{"num_attention_heads": 3, "num_key_value_heads": 3, "intermediate_size": 384, "vocab_size": 2048, "hidden_act": "gelu", "positions": "learned+rope", "attn_scale": 0.177, "bias": "all", "tie_word_embeddings": false, "extras": ["capped logits"], "learning_rate": 0.00175, "beta1": 0.95, "lr_head": 0.00801, "doc_mask": true}
Each number is 128 + 32 x the weight over its row's rms, rounded and kept within 0 to 255. Layers, rows and columns count from 0. Numbers have three digits each. The size before them is the row's rms in percent of the matrix's.

# up: layer 5 MLP up, 384x96, rms 0.131, rows 76-107, columns 0-95
# down: layer 5 MLP down (transposed), 384x96, rms 0.107, rows 76-107, columns 0-95
up76 112:142166118107130071101099121058154101112167102107166150118145141153139144230161128141174146119144107050135132105103129124111136121139143136098058097152145104183163079137084104111122130157086143157094123126062117136173122136156190131064131116114092121081188097112092167144111185152158101111
down76 102:119131085113118120075155126125114175182161126068163153105090098100173054117113135151192090147175079113103099119135132112166068150109140093043150095152129163138116184132078159136109145148120143156131122114148139158136125101136161153177186152095120153086130101098116135137145097187198160079
up77 093:157144100089121097104160089064112156202079087197103138134115127115140136107110138114133114151147121098153148096124111145088125113079113134073136150043136125113163121136102140155093106148196109120163137147138167145173106179129183164143122155152116169113185101128063172087114137096047094095
down77 082:095164140105138147133123159113033145097122202175137119078111145164129076152079082184100137141097185171080165107076180106112123079116136103143153075133108170182112154197188141148148083141121114108073115152154116154148120149090114108109119155148093075131129130114147113145087112127144120147
up78 070:045089072141114100150171143103167162179146168126150195084157149208093144124104093122125120132119098149130176139128089108133112142098128172154103157098148120085179119074188177098133100108116131082107178199127104108154120159089125132138134137118163131118162099082132060137095128179127147140
down78 087:104167170136185105091105137123114100081105126079147079126083144068135140089163148141162116077080151167164114157129112131166089085130110140138134104119157076099097091150144159087160161162151145180172125142121153149116102113125116144114142121059129157112056160221167137164162113154115202138
up79 103:142197102115119137105107067139075170123085161134089148132153136137093128124130217116111135113146139036126174049143102141145143118090141094174102129073119158119116138109158124132077128189174129118113110103145111147196130177130140097096107112165134168114191119063116137178153153103111126114
down79 093:151173155151108118109101126150157128131133145176168114175091121102068101096122118143120124156127127069111118134152122128197104142140185128111137168086127155111117114156107089045092103142109139176148099118138133116151085226174095074140149138113099130134102147105066065197104148174082118178
up80 083:147192133150096130140135108123070170133106146096132150164138107156164129122134164060146114124147142108166098094147168105121152140166122136065083081144160112095110123119216094166140141191165108102122141175076104100143149142159124106105048100166138038152106101125154138095182103129139078138
down80 086:131098117164138111136171164117153199051119139193078078116137098087098161115139148134113080173162195196125138141069147110136149095118113145116152133158087108131130148134139179068117046117096076159133152142104101118119155099101102125119123100135141153070154161156131093165184154137110177124
up81 118:107179107073152109076144101126068203180164165146105142132146144192198127129122153137129163113165196171146144132157128112136137192150145133137061137092153118096131088120134036135085118158137154066155107127161076109143126156109110120110099087118145160122147087106118110120136143127149100065
down81 124:096120181120095160150136108158119077174158106126098183126112115116108115111133131116150119189182134189094095102079106192129169154133201063145129129163119165156107151115144127060073155158108061129109157140157106097120125092107123085122097162064102114117160166157168131157103098164085123168
up82 085:155115167138076089071171120112069105103127184125117163153176120181114129123099179167081110174160117158079175136147205167122130140160058091116159102126139112094082178095143090091078114130110170150141106116110131079128161165099112118087113156115136164108142104108150084109157105084149081138
down82 086:177151159144173100133166116203114120130116166124114124105116124100126199081127158122096065190122083095093111203110092122149117129102104139196156112151129135163179092075126136135164146129124097098098139166074103155118064076124131123131188082116156138073149143137160110185108108094124128162
up83 100:087155146116133121090150150110106208151172104199131124088132115141128089122139196148211172132120174162152143129090130132164131169137125164094045198094167119120136123098132144128113124142131101052116113131125124113208112181155155113109080107128186133092154162128140119087119161106142093122
down83 093:080083187183129148150095193138157054100076123152158121162182148116085125110139103079070163135147048121147148155117134158104172100158187116145176131097150134146096109138164097097152079161115174109128148122116149103151079087129114084128157157100103131111105146125096150179120071125166130152
up84 107:089104114152121113138123066107104135220147181127153233109149109122140158148171161134129161165088144147111136138103167177092145176113124115059132125068140081080125073182151156111139139151142147081137139122038099127169137120149167078154107153174092144140141110144134129104125118150141113130
down84 100:110127171153144130104089158220180108082085167107102113105112161117141156096172082134162153148105141174096134114092098143133148130144135135144201139139162140097163121058186079093140078152103162096089097119134128104112092146205140118114109123068129136084155160062147102108180120139119154149
up85 089:109091071127065119151127157143141143132139123134101146100140138123221179181112144105161133145100142131065144093094106199066165137180111124093167118143106063169159131142108146161077173145100116130154142144128066070085168131121130108162129063125151091090150133162079144093106096141110127117
down85 081:090133182112129202107063119105113101093082202166099101169128094100118136144136117126222130111070118141147172171098119103135092118126146129118139147082166145148082188093100099149148162156150140159145129116126175151099117146085098170143143171109081103140038144135092155152099095133113124118
up86 088:095106159096115184163135173143112160103118164177136159049135139128143167105121149121103147132115073076171180112147118122111145149121128171145122130171138073100140127129128140110074094050095135137088172155102065089134095175070167162130139094105171124110138135120097144165106203121059103144
down86 082:132067170134151133151107157125183117201171149083156112065106078141061081140125131131164093109104152136131150163143107130197148132146119063093165115139154126124079141141094167050107167111130157181061130149178166122102096100126109181134151141091116082152093110090131163140119136111130150104
up87 093:147196075112145172100090119148089110151180148139118153128145157156138107125100177069075113124094101116092163064107100158098158141164114166131131083111104156123110147174166103112162127140085182161130148102161068130131119145163182161140150069143139146081192077098158110148172165120105140068
down87 097:081084165195131114092125165148138145142131106138071116179136119082120146201092151129103107182132126140140052108161094132133093144099129150145148131142104089165149147082074142190116078055142146131066114084126121148156081158106129119195138099129139180106107168139071151144170113123127167143
up88 116:128200088137133101100117138046072147169156169119115198132138135188169156164156143138123126153114114061122166121161101137096142160156127135124126091093129120070163109114094145139071163135123110105137121080140048176159131155145198102139128121113154076063167100105099150113136153117149162094
down88 103:186136112157115146112062156105137096139142137130107107148080103123161128173161126129111129126152156165157059075129149136079159081109123137200168154086120118121125153056111159127143209181130131155113169115122069133165137100089089079141169080131108087121161134162145131155173082134086110185
up89 091:166170160096107114107085146105105197141209193184075097135149140157114105108125165109098169128112132163147150079166112128103069139156149089110093145081122152092118129125123075148137140147096167129123141092110118129160109128187161138128124106131127114084181056119131168165180181128142119052
down89 090:069105146174090168140149112127165104114133108169102116116151074104104206177097133155143129172165208155152064123088185135095122181141108153116133124106122094109099115114146158080152130041079062149165150161101190117107119117115148161130136176108121174131094094122151127080133122134126110136
up90 114:116147149104120057106105154123159117099130143144113174116161164165212114160145097092114162079165136106171148121086156147142189143131101130088132094132123074127162095180087148129115110115130133123040138208110143104167200135093148141081143142113133135088107110121092191085090185107136138129
down90 111:103229127135143128167081095104107106179136137069108146116156068140121101129143129148222114122114106117116160144112140081115094091160098097103135101104195153094125163115146155143134175152159163113104167115129105091113088122171100128127152134180094189098101109119145197075095163114136105082
up91 071:202127120110121093146156112168100074176101144089098125114115154171172104170139151099077143098151141089097132142169179143134150088185128069116167121087144111134118165175101127161153193117082168167111139114146155102094180093069143124101068126170127117141158121110119177134169112052151117109
down91 085:154150104090184103127102124110109170086131133108132094168110180114119154087098111091154105130140148129141082169097123128157146000083161122075189123128098125158161147052146151098154139113198146115156100100147181093101147098087119138182144144107147118119130178137165107183121117141143155127
up92 111:065086114150120083108146131138088109122108123136088163119181135116093136167240133118059150119149121135146211138115122136092160194153099135124108134103057147187148115158105180104141148136134112160134210126142112127119128154110139150098070078126166131110141070128099135131088112155084121134
down92 113:135061108172175114199114103134123154126129110130119116135103115086155126132153178165109081155117130157146101079124100072130130139180181129078173143038123144119185119115172103122101130085101071132093128113173190120111140138189161147139108137173120096094129083114128108102128178165093167181
up93 095:092135131108141118153183142135148141139174112127077111158105082109162185159152155126107132149114061057085147092159142243137131162124160111122135102181092120124107126118166084097111116120115190097108148109146106088187177114155132142125072114114086088128161132168158150116150136055152091117
down93 095:133117162121126142174124158177122145123113102120150126176086118124142159117122109082086106155090106098184105166088091098076125106124146125151108151135145144187121096155082137128073108120074134149085135148096076076126125138140122073119169124116163080155194153228143080190130132127145147209
up94 159:130114103116157094107148155089151137170102150201111116112122067182142125124227134111059157072130086138099158110171119156085124177124161112155099124110139133137112094115164083150149213127170134100122210153128111161129131168088127132106092112130194106079117165171098140141125135125110133106
down94 185:092144126193115112118130117154139130187150089116132112155106135075125077111119152065136145103132060109073094074158142134207129113131107192130133147136183109188152109152144163161170111086143186139124146161122108128117115088118150112116138132079174183111116195140104182096055095125155119139
up95 101:149136140129119076139147105116106152197129172153118178106141115125124148087165131125097132127128178131091127143055137101134142151087076067064177131116153134117209131148158155105118156145113117102116155128131173106142192139114168139106080114120184177106114090126168175076147180102060111067
down95 096:140141098129087087154100109134089107129115151150103152119067178138146118052120149139164120149119130131168096125095082139177147087106110138107104137103132124109167185128136123135126102125065064104128126109129144135086184121153079224154093111147154169206113133150122203163136162067170122168
up96 087:152174168023130096157096096101162120081201149145156132122180051127115152159097122146150099151142071139112118088106153126111109139131127104110107068089057142152126154106137080167125119094134193066138121128114097147185107117142139095126146137109138192123155101142128070125123141100132079114
down96 078:056180127196154147146145133108167133145100076171135154114140172112173072099135123156139115125115126168127055075139173069148164068129168118160115148189100086110144080105093197132172133124090112117128105120129116119111127130190083170146134139111134084098087189100129127103131138147135176109
up97 072:171232087124102150174079136149094174118071145122092127129150200133103157121153115104116131110127133067123148127104137136146063119103114149156094065130134107103198112128129133158099151165096074132091155150134113162151094188119163038135068119159148125108170103141162124101131136109141114114
down97 077:116089091112138102165135115092131146097140169149167040140136136099151146089119132117085099142085164211126071155080116141148148119130070100125140149108147159180101096164131119091125131222148148111158178162115108119071127097111113193124117176097106141126120168116154102159138185146138158067
up98 113:128107133122125063134155160094122107169110148221125156113124106155186115125146135167104158114113119139098190107099147241075189145124105100126111119129097111132194138124126164119152150093104123088148152135085126115142112204116135132130140101189174110045120141118103142085113156116086130161
down98 107:102089099180140159143146149146161091153155065137107169085124126082154122169176133073133067134144108102137138194139078155061081117167139125075156145115076087154165102128156142084121098150101181089147150114085153088087166123094128103114143136127129102168152165099127172156083190129147092154
up99 111:095111061132116092115145136090129125207161166118107185017138074164105149158199165138071144165113159138153107129144142118137146139146088132130158104107118108108109120179160122092139128088213099165141160122138106109105180131119159165092091172113139168161139110115121126125097163127080118093
down99 114:090155098164062122166161133189158096128172105126087139135126109136097170140134192116132154144136166141126143143156201089126138168157118136150064194073158119117099112140093121100115097138125095181096105159167083056142102127064091126109157125070114134146131140111116178152094119086107195112
up100 074:132073186144151138128119185123127123120135148100079142120139128153148113181111169155133188096139080118094179126089125168176145142156140092136188173140111124177103165179160115056094176111102169160162153073210119101147125108093132175120107136103106095107133139104152125089120119132147038126
down100 085:117113145227185161111116118135075137106149109152115072171088107106131156055138131109159112151087178092140177129113143060109117079151096136132143112045165156138149114136081174138174094106143127167164170130104119121118105125146171157150142195108146096120133101101117156092110153182111174134
up101 074:175175099138048101147133173107068134105119175130092151153161159144204134122119082093070130142155135132090121139168183116135151153151120080145143125166145087150087124122161091125063108163135101175123117124094148086125142158117106093142113109164129105119147043083153166126219116106120148132
down101 074:094094158122153156125115123126182166083138105164159109157064104097095140045096154147173172113110124086167121077101158103102119118108152169138113113072117127167126192149152162159160111152139139084187090088103129163070096112155100169123136195039139138115127135130167159115135163143153142108
up102 118:166163031145100128117094129065130171140197157162124184165140070158158144159199121108116134148120079104150118087177131123137154115107141088139128105100151119098188120176182095117123179090148119166122098112116058115102153087136137140093146102121082098104147088096095101094132144087117107112
down102 118:178122069152111111140130137095129083146160132089105155098079151167171148108066194136179114157133154140094081141089165160095141134073133117117138125098090154138072074150145149180150101090139155127178117106130107152133139195109060172158094152084142133138198136150097085118100141080152141162
up103 081:120108101110119139062167054129085126114150159115113126146131116171121128159098172132108122148165107128108105123203122100120127137176185100108073142140157108065048122135165061151118108138188183084113089117111147132168124123191130190094137085132094148126135078148117178164178118126159134110
down103 078:152070107126141161180129168097134061155093127119170120139071086080126141067166108113100130120107132143145132152119115162091128064091099136115137116112092136173150112198100187081195204180149160149102192104111159117101150097127116109099133187122162186152132149126109137097131166115118155127
up104 081:105147098103163070092167084141148120133076114100180130085174115156118100145138130152103156136136094110121150108089113119115214186059115135108178141122125150136164087087145157145145146090109092115080166106153108179145161123114156106105098110132195166109193105080150121181180131154122178079
down104 078:094109109150162143146140192150190117143126163109075070129125203101165099052145120115095171103155072126094119159026124148077093110115087142056195126122107131162111118173113137162125122159129131154161147153095159159100107116148124172142128145129158158129150114088152140132100096181150119130
up105 096:092113082116166071094145141099142107237219150194125114119116072189134149163117146111137100144133084153104190073118144120152136118117034117139105143130091146094140115147171116124180158091125132126134150120174133095112129144159162138126113092082114125141153147111082105160112162109128099095
down105 094:150131125144132155110118096168130148162171139128108089155051197174109108105113145116146098186142153095087136107132103128145090133106106134166162153094120129101183131113138157225113080131089128076176094106131167170089118165050140078137035161090133139114108104103147152098128145141153145130
up106 125:173200101116126096115127127122133144158134138138132174107179122163199135173184144110191153087117157106127140115105127151123132158119188097150117097130137090105138135103127048137100135143154086109090136138073060143134154109170145182113119143120139120123098042090163113091112136127068127037
down106 115:156109134129134167095143128152116118176173142088127169139154155103083124164170164174116163139093106153138231135140130080134148073160101146135139154081141130117029112088108140160135119174149083112097101108118131165111109123130129162123131121112034146118120134083183134049124085097097139100
up107 114:110109098120114102083134125098109158147161150145144132146134138132147157116164168137068133165130122119135154083123088083119154121105161126117106159129171146125082121138175112119108199162162161138145118170149068119167146128129150196038093032137187151082179088079123099176120151110091118075
down107 103:175128088154158134186139103090119118141109087143111126136177124096143170155150134199093074108113132111166129138220155142164145121138165084096176116099146113059148132069172183140132119110105073117162144099061124130075160163119082161113177131169108160160089084110139118144106113149136089122